python train.py --n_layer=10 --d_model=320 --n_head=5 --n_kv_head=5 --head_dim=64 --d_mlp=832 --vocab_size=8192 --activation="swiglu" --norm="rmsnorm" --norm_place="pre" --norm_eps=1e-05 --positions="rope" --rope_base=10000.0 --rope_fraction=1.0 --qk_norm=false --attn_scale=0.125 --bias="none" --tie_embeddings=false --parallel_block=false --init="uniform" --init_std_qkv=0.0288 --init_std_o=0.0357 --init_std_up=0.0412 --init_std_down=0.0412 --optimizer="soap_variant" --lr=0.00952 --weight_decay=0.0 --lr_head=0.0072 --grad_clip=2.0 --warmup_steps=200 --schedule="wsd" --decay_fraction=1.0 --decay_shape="cos" --final_lr_fraction=0.05 --batch_tokens=[131072, 262144, 393216] --seq_len=768 --doc_mask=true --train_tokens=818200000 --steps=3431 --dataset="wikipedia_en"
Each number is 128 + 24 x the weight over its row's rms, rounded and kept within 0 to 255. Layers, rows and columns count from 0. Numbers have three digits each. The size before them is the row's rms in percent of the matrix's.

# layer 2 MLP gate, 832x320, rms 0.0414, rows 725-765, columns 160-319
099:128173157123105083123148120136133151132120127155115127163133159161173127143118148139106176146165142111111133151134113146135166122115093118154137193138131101135113128099129066131119117170157118073133082116154127146134130129135100161122124113127123128093142142145095121148168096106119166130125105131150149146051129147134111117111148141103165132138125131126119155123118154134146084134165106132144158087156140129117144120124136155097115120098102115126136105146112133091144108130097140
098:157111098139141118090179131152172078083163108135129133140122088121125126164118116148134118091137103115150103111163124104151127145115138102112141117097169086164129100119095110135133142125132142154082131130105169122122126113150146100120123145146105152129111131183145107083126146137138130146097116107148100111124106151133153103104135109112148162092157149102132105115113154122153137092099131170128122169116174156122127136134129158138121124143121140103137119112138085133149121145105123
085:132116107120110106124155159136149176151156087127160119107134120155117139118105106165145116140139104126099176115118097159124131104090091128141103112113092119090086069085146144074142149106074123169147115125139131129128157093127114106152143134132118094136114159096147138106087161148123125129102112098183132125120131130091171123152111105159108128136135125128152132093085101129103148069119158115101141153118131104098117108093110131130100160074115126115114138137165118148165133148141128
097:165130107160159173157078150132142175142103140113143114094102145097128126188134121123168110141134114104117118104098132101115107136149154146102109188150127116101137106128100131126119105125094107084144192131098143118126128137095138143125142111147109146144136152162136077175110125129125102125110159151135126140122161189174137149127111129130123131176110155136118142130141173103121142110130091106118098093171144134141144134109155089136140135113101150138109127088179149112142118093135120
101:151147134150156095109136146138083150115094138142095138114144122183140112126137133109119111127126100130084190103124126146128118118131128123133165113127133131126141129086118112148124153130112081127114121163166169132150100173157147154132117157110111135145138094098148133155118164149101117146110142105115115150085148122137172147147107105137138108107103112138131121138098136124136120125135094159162147143169110054113140148164123160131116117118142102122140188177097132169154108090174150
098:132110158079121119157116129125149126109115089117109135113194127146136125094169060128129124105145125120139144100117106154131127114143113120129164102147123172135120111153146142187114116095134112163162133121099148184113111136173144147098109140079113146111135128157132160162111102143122179087103154154125114134110110134154138109140116087090092094166128131110151115114107114185138112132106130158171166089128077114116121097125182180116109141167104132100090104108114129155087117122133145
096:147118101148107115119087103132131131149124114128123132151154105130146101108132130149150147096141156108089131094170152100117121186127166142147164102088117117094128119063124150119127130131139155142114108166170098136146114119103136113151166150121173158082130128132130160099107119125119146141156121116127120144145146100156138118108112091143137157095131168178091132104116104116163127123089150140111091138152109159109138119121116146164149144129109101143129164137112102099119138126152147
112:112156160151140137105132166066141134170140129102115115120119111140124148164164129142118130139115110133108137185122143095118096080163068104137151141140116122115121142120137154132162133109132107101130144119107137128121156111142130165188113149119076119152127143162158128127094158126116107119164114125124138112115115129141092114121120210133104146175094098140131170089144106129141102125144141072155142101108140148182144067113172150133102130095095130165142146105133123099130113145089130
100:125110159067143132131135123132173110135168097114108109118161154125103153121139137127105155144119159109116106116071159151095128109099154130112134129099102122106131147094136115076100095131140143101108153136165144115106107145111155138123143140106090126163137126167118093167136107133123148147113108111109119120121126115160132100141125114138131124111129117117160166095178170125110147150129144126150093101122124104138104147173153122144143107135108121125137127103125131114137144119122155
100:148131099126147091128091096109165127132168174103131101137112127106126121074127121128102169136090147136138187144104123185144145118157118158132139094130084150168140134098118096175112116135132168155163118095125089157113114170148122170103127100120121120162107124117137107152173140140114150124136157130152113175119115124128155133108244163163157142087107136177151097164113076105093132121100152143109099122126118119111078133146133142144144143143114164132120105126159147142125139103140125
102:102099128142152151117098094094181133128123144150124137139129151155100094107127098139125108121125132128147111115118140071141083092155111129101117094117121080110122096144142130131110141120124138137144131103119130167143099116119151143149101108104128128174160121058109108103119133154157180134137113158088149157139211162109090114118160126111137191139170130100143175142090105150111155150088105124142063108083118099135135132129141153107106137113144132171144151128095120087148108127131108
100:072152170134118136147108115129111111144147143164115144101120150159127123102132126158136118127127123096124155165160153129159114129107126121160149112098134101129081100165130109165178182152148127141144107075128166135146089108114104094160146127115118096135136174083102089109102109097118134124118131145129109143117125140196145183125154131108110137142152146085128156144144125156122115113133128068134139142160101103124111173134106135135103189108124140133110172129132095114095153144104179
108:079151147147151128113123103120175095138152084132153118120125114115149119154124094149110109120154117084130147141121137145122160134155127120158140143083171125130087124135117101120116122139156160082124152137093119077115101111137127124097151120144152097081175144140115123124116135129130167152115115115099101079136165115112102135111107089168148122130131127101123140108142134148160140114113123133162205117154157116177140165136117074136133110088107132129130142097119117127142136156135114
095:110156088171131119140124127160091193146149126101123095158150155116118157128104115186112149099119142137168159132136127101181115122113094148157110147137127151142172126129171169146102127123132169130143147098078123092178131147127132104137134126124093139121159109141145096086084100122113116106174116088133130130080118109122131137117158159075085110136115149136134152139146153162140143115142128153161123125114141135120111114126172103123178143161140130098120148117152132118140172158124140
098:171150101169123113147118139110146129121116124149103142133115139103120132098087123129113170171134162087121136137159120108171105117135136108088149124096075124104119146090129139151119129151137150103131100088132159147158122122125113142130144095110134118113175116099125123149101146122095112109154122095132144174126114095126098076152119109119123149136127104115102164093119092154113078169088111118136147142109124153125126146143095123135135065111125187133144160180171155149144194088116145
098:123109144116147137104110099130122154141123095156146142119110163135126141119099107179118109135137146111122125147162096175128109099115134086093109119127171151127106177095143100097126136133113138141144128114129106146166126106174135131157095138154129124128107144129086146113137145098135122157096122118167115135176099076158139129139146123135155145130126128151129120153165107140098135121120134100103114099135141148211126132119151135098147152165116134153081135085132139082128140165114126
097:120124130159088140113134121172081138086130110077097103140159195152121144114109152076167097140135118126125125101080110102122119061087124104125125160146097079125131145159133160108151115151129172148122187151099100117106115113093121164122115123140123119129111100150153124134106107123114188145105135137134117151134131078135148144123133149115141152140146132095143095130110132151081114123126156137162117117136121137128160169124099140114104130139143149115140157139098100106116158117151098
108:127118087138176114137116090103129121090120114153086118126136136140145109125117117100087120158140094137068093150158169153103105101061102141180127106108140122156154130130131151095129155139114148136158143129107145145120149111135159137117126116070149144111110095098117107122120134088137145138159100091137119119132110117141115131154171123153108140120160159147176108167166178134110130134135150150133126128130138112113126133081135131116081151135076175132159113118099139152114156154149125
106:146138134107086123134118166103156104155175085147135155134142120144110173153142124161101172120170108099133096145085154155086108132127140089124105136120120114146151134191149137089124162088094134148089099091151151126150090043134095116156183136166172110112125140119123128138123143121127183107132131151102117152104155101143149134096151137103173102095092125109062175137140105111134128137110132130113129127087143144078132114149132135123136098131132130166171114125139124122164115103161166
098:127151080124140144142136138132134109145144139125116146127109137088155117089115140146083174066099123131118111132120137104172135110119162132120137143123173133108137086128098132138113159110119115140110144171114144138164176156118097163126137113089155142129130136108135136148138094134091131122135132133129151098112137140110118147101132134143159142161107147144139131129118157153126106112110085142130128174123144164133118183167117124132136112134149140075200178109138144103115152109144117
100:148090113143119111177154147077125116139122134162093134149161133101123103103123128152141125103120134166083138129125169158131144120143138130117121135127148101112138133147174124119125105169090117073112146118128120118108085154130186101123096107140147158129145125159102135141173103071110146102094086181088124133106153139096145114116105091191134124111142117127146107105098123079154149123092106143154119108145142088091155123127123103112137116080144123116132145114147178155122098142108130
102:138085131134157125135131104120109135138119128152156100145122161096133128140128123128143105159104094106164111127186110125097114131084142137149196161115121101074163103140136129106154127144224087131148137153152159155066129168127127193143131091145107135150146158125154131097123090070103173096129077117108129123146118115093126096109116137155102105147127098156135129090102171148167131174101109138160144128136081140125134160173104154139178131153171074118142109113109135132129153140181158
102:135117138118077136122112126072155128122155122131099183127121128135126109117123149160094150116155115135089097115120110151131124156097104105146169136131126119135138093141144090117152146108128131149143109115152122117110178142139166102132147104149136142124096127140121071116084166123140123078135095105113085117127164119123124069170092153129123108147119119179104121120156123161118147193115139122130154141126136086101122115121113149119079148112139118073152135125145146149152116098149123
113:134122131152173123153113100120135116107113141128118153117134107158138167116114115050097140160122178116096154069086137137111160120159145118139080128101101126119118143126117122116117090137106128155148098085109080123174140125130138136159126093098152122129101131157106121175121131146128107145119098127148096118152101122123145152137139114131160112156093103136101147204087101161134120128168127103144104095125117133134127180099126173150143089130138125164123124128135113151090076131127135
093:146097136130081131091157176131115140140090103182134156065157138100106108151143102158158125114139132116160124125151103141121139147121137116146122154112113148097114157109161154131144121098116147160122132170142122168132126119115165141137135157125161072143126142148119107200142106108112137142143137126117141103146112160112122170137148125121160147160128084158111087130080161117128164135123104135141084108144105106133119150088080173160107102114135142117131127130133104137104138163131161
107:194133139128159121121140118109115121118133149124117097152148148126118122103141145170128119146078094111164100132132143175128090127134167151127125094083159109124112150131186159134104117121109154150103152134097141175146118151141143135127160152155115158118094095170104128114201122076118131150129089112174179097108113154140096149137176148136122156082169103120053124083118128159149137114130114165113095110107162093161157115110167139134113126115081143110124146178142144151121102131128142
112:136112168127153117120138120145171115132133131140127154148084104153114166116116138152116154126168133152101167112127080124123178146107150074107111139157131143101150114116161125118174121171123065138151106115133087142139106094128164120082107154172186134111128146139190126100135156139108113140134161103144118084108162122167107106112117127135096157137138090136118099140131119133122134151132173144092123104121131106141122140150122162154158125146133126133164156106123112156151095104149129
096:126091128162107131161126126083122107117135179128145131136145143159138128115154106068122109168084140101143099107108122123129113146176145118140081140141151166089131155131157107109107130110113124139153149144127108092095123163137151133069163135133128111142125095101151157179095089152120123115125135167147103108159134160109109137082142128120072143126126137122092095143092136118109107117086159123160123119167154131141152113153110167132157158140129120162099151108151106090160130113129135
110:137089096063168135103132122126103129139138117121133136169131115168125153108174085123103150108124141160139142110100125165117112166112139140115128100133148146100166131121116133122136086145128112108131103111125096129141138131130140160071107127137109140149126100121136155096136130140158104142075171158124128159146101124132097148114109126109181100140116098138136095136104118135106105110181117118152123141142120137120147122117128120173120086089160071168176129138067159154136134091165143
108:173128139091124113143119105134136100083099094135154102137116118124133141106143139093107131152124130151104133147119112127151146155145115124129128110145092170133119133107155140057169127147077148108128141133098125139147158119103160112078168144070138129119118149147141144129143142136094140141110128099116146113161118074116137124132094122145133161146063117158136138148083188135075121136133155171146087172131098157107122111158147122124123107122164137128105160105161125151138112164144110
099:110168165096134126116127111123133072088113141101112155159127136110102138151137132134141096170097148128121156123141116103157135119135081108117096097127135096142133079124139103141105172120126110129158118133132132131153125121148111140115135158125134111136169114143143127155164130162107096106111074110133123062139103113153128107079166130123115102118111160132127142120103093133127088096128131148146079090133132126107111089125126170113138122147074129124133082105116111119107105118114089
095:176128153128136149138156131091118126160143101132141170140136127152127098139126092099133125137111170110137146137114128081088135133106131130120122122112101126138128109113138143113118145103123098141150066143108107143169152137153103068121077125122134113106161117167100082125122143152119131090122135118113131135190151133120141143122150136146095109142149121124146152114135114120137101146166135167099131113150162159128135073139149130138180094148172111161064187117149120122158127110147163
098:102131167133152139149093165102133159122096180111148157124109142123147173136132155110120088174107106174106109075125152125113117096094116113104086171138141107113136180129152150107114145141122165097160110141148149138113117129146148105114112119147100137115102118162132158101114136126138116152149091134150122150149143159137108142161123092106102133120117169142141138126130121133106183101111149106133101090135165110179143130097161126118111113140112118161113132164142143110106133112110140
097:134156120110149118107157126092168099123143083169128118126158126141091153114145161130091102113120146101111152122131155116109112068147107138129110174124117104143143159103153120110099101077153101120138169170155141114154104119114138144129132101116118118124103107105142107114174098122143085172090109126139116115131160118157095150114119101159121111121115119132146118148096138104141128142126108101097127140127144105147142105212097133114130088126123123115112166112138132132107093151081148
083:119163100082110163120096147147152170125154109112108109146114109110150153115126125162145120136148101111096178150193115192141098128092122166163161128151143112120202149108145150125140112133152093118090130110140121096111137131125096069166137130111117121155092117139152139145120131140119135166128125115101169152099103108111107105107129123133133116138114125096120089112130128114110149151154119123151116169105162132134136126085134120142123104146113139114147132100131144137165154155130127
096:100121180137155111138096161098134118168129122100104092100143104091140102134146130117124158071153176115108135117137125095161140100132155116128078114140140129092079104124124151181103128131080153151132098143125082090099135129080165095160129120142120105137133181165120135123107081112133157120130093158151146108131110100166133139107161139100107128103148101110131135095142164114110117146125120158093150114151164158114126112145121120125135134138149144067132159103100096118131155144091114
087:141146132123137089131164142091105127122089098135088146117133143160085141132133123094109168149135113173131140144148127134127131114138145106139147117083108075113113110124102128130088176147131117147103138156105129088138150129143129122138121101142146143077140144124135084151094095133091119167090118112112133180090089096139138106095095108113118120154153111148123140102151088116127108110150132107158128098109149128128127120130131111170151114081123100134107106095143166130142070148123108
099:143125111159136101190116112076119074052142155110090107148153127139108147136151113130161113146133157118145156120184116146092091143116132146142133124148126125128144131144129115138103143099110141107132123131147149124144151132154110065154156120127102102121132124163091131101093093171138108127086140128159141157162142136157102144102113121149115110119110164151172107102125112107151129068141139173103121164086133108167119080171132157136120176125159161134130113098133123107063113103136116
104:123130153102160108114122112146164128124168117122120129090102159111123130143181129140131142145181088100144135131112136109111070161111163113112134125149137125101105100142153137149053119137132117105099124194103134089158148118102111148129107154153093143117084122169134177152164150155137139111125132124150124151136104114145125093083043110144129148118124110145122131130148123124161123089117134137071107148105124091106123118092150107171132151115139112109118127128116104157100123115137163
099:137123101121139101140161111089168114107104144092143115141127122136119079136174156174154130144146122137073182108119099148125147125114160103169122147122153145136169098154110101153120143115136124108138117141128160084088156121134109122102120126096112141163156095124131118107125121143168146088123142163100185103084137095122102146111165098147117141094158118134115129121141083134132113077156138115164151117096111084167150112126138105164103150117082106105119156096120140097118143111153121
099:178139161205159150178128125113146142114093127138129098113149133147122141102109102169116110121133124137126127154156132112114113134161087111118094137126104180165135104121140134117097105135110130119155135138101152115128112124110151125134158101148123122142148138111136146112151119096143090107154118103102109143089115129136107086119080132158111132101183126118105091087133113123132138117112112154148165109121114143111128119151167107139155062127137139143086105116146135133129167131132133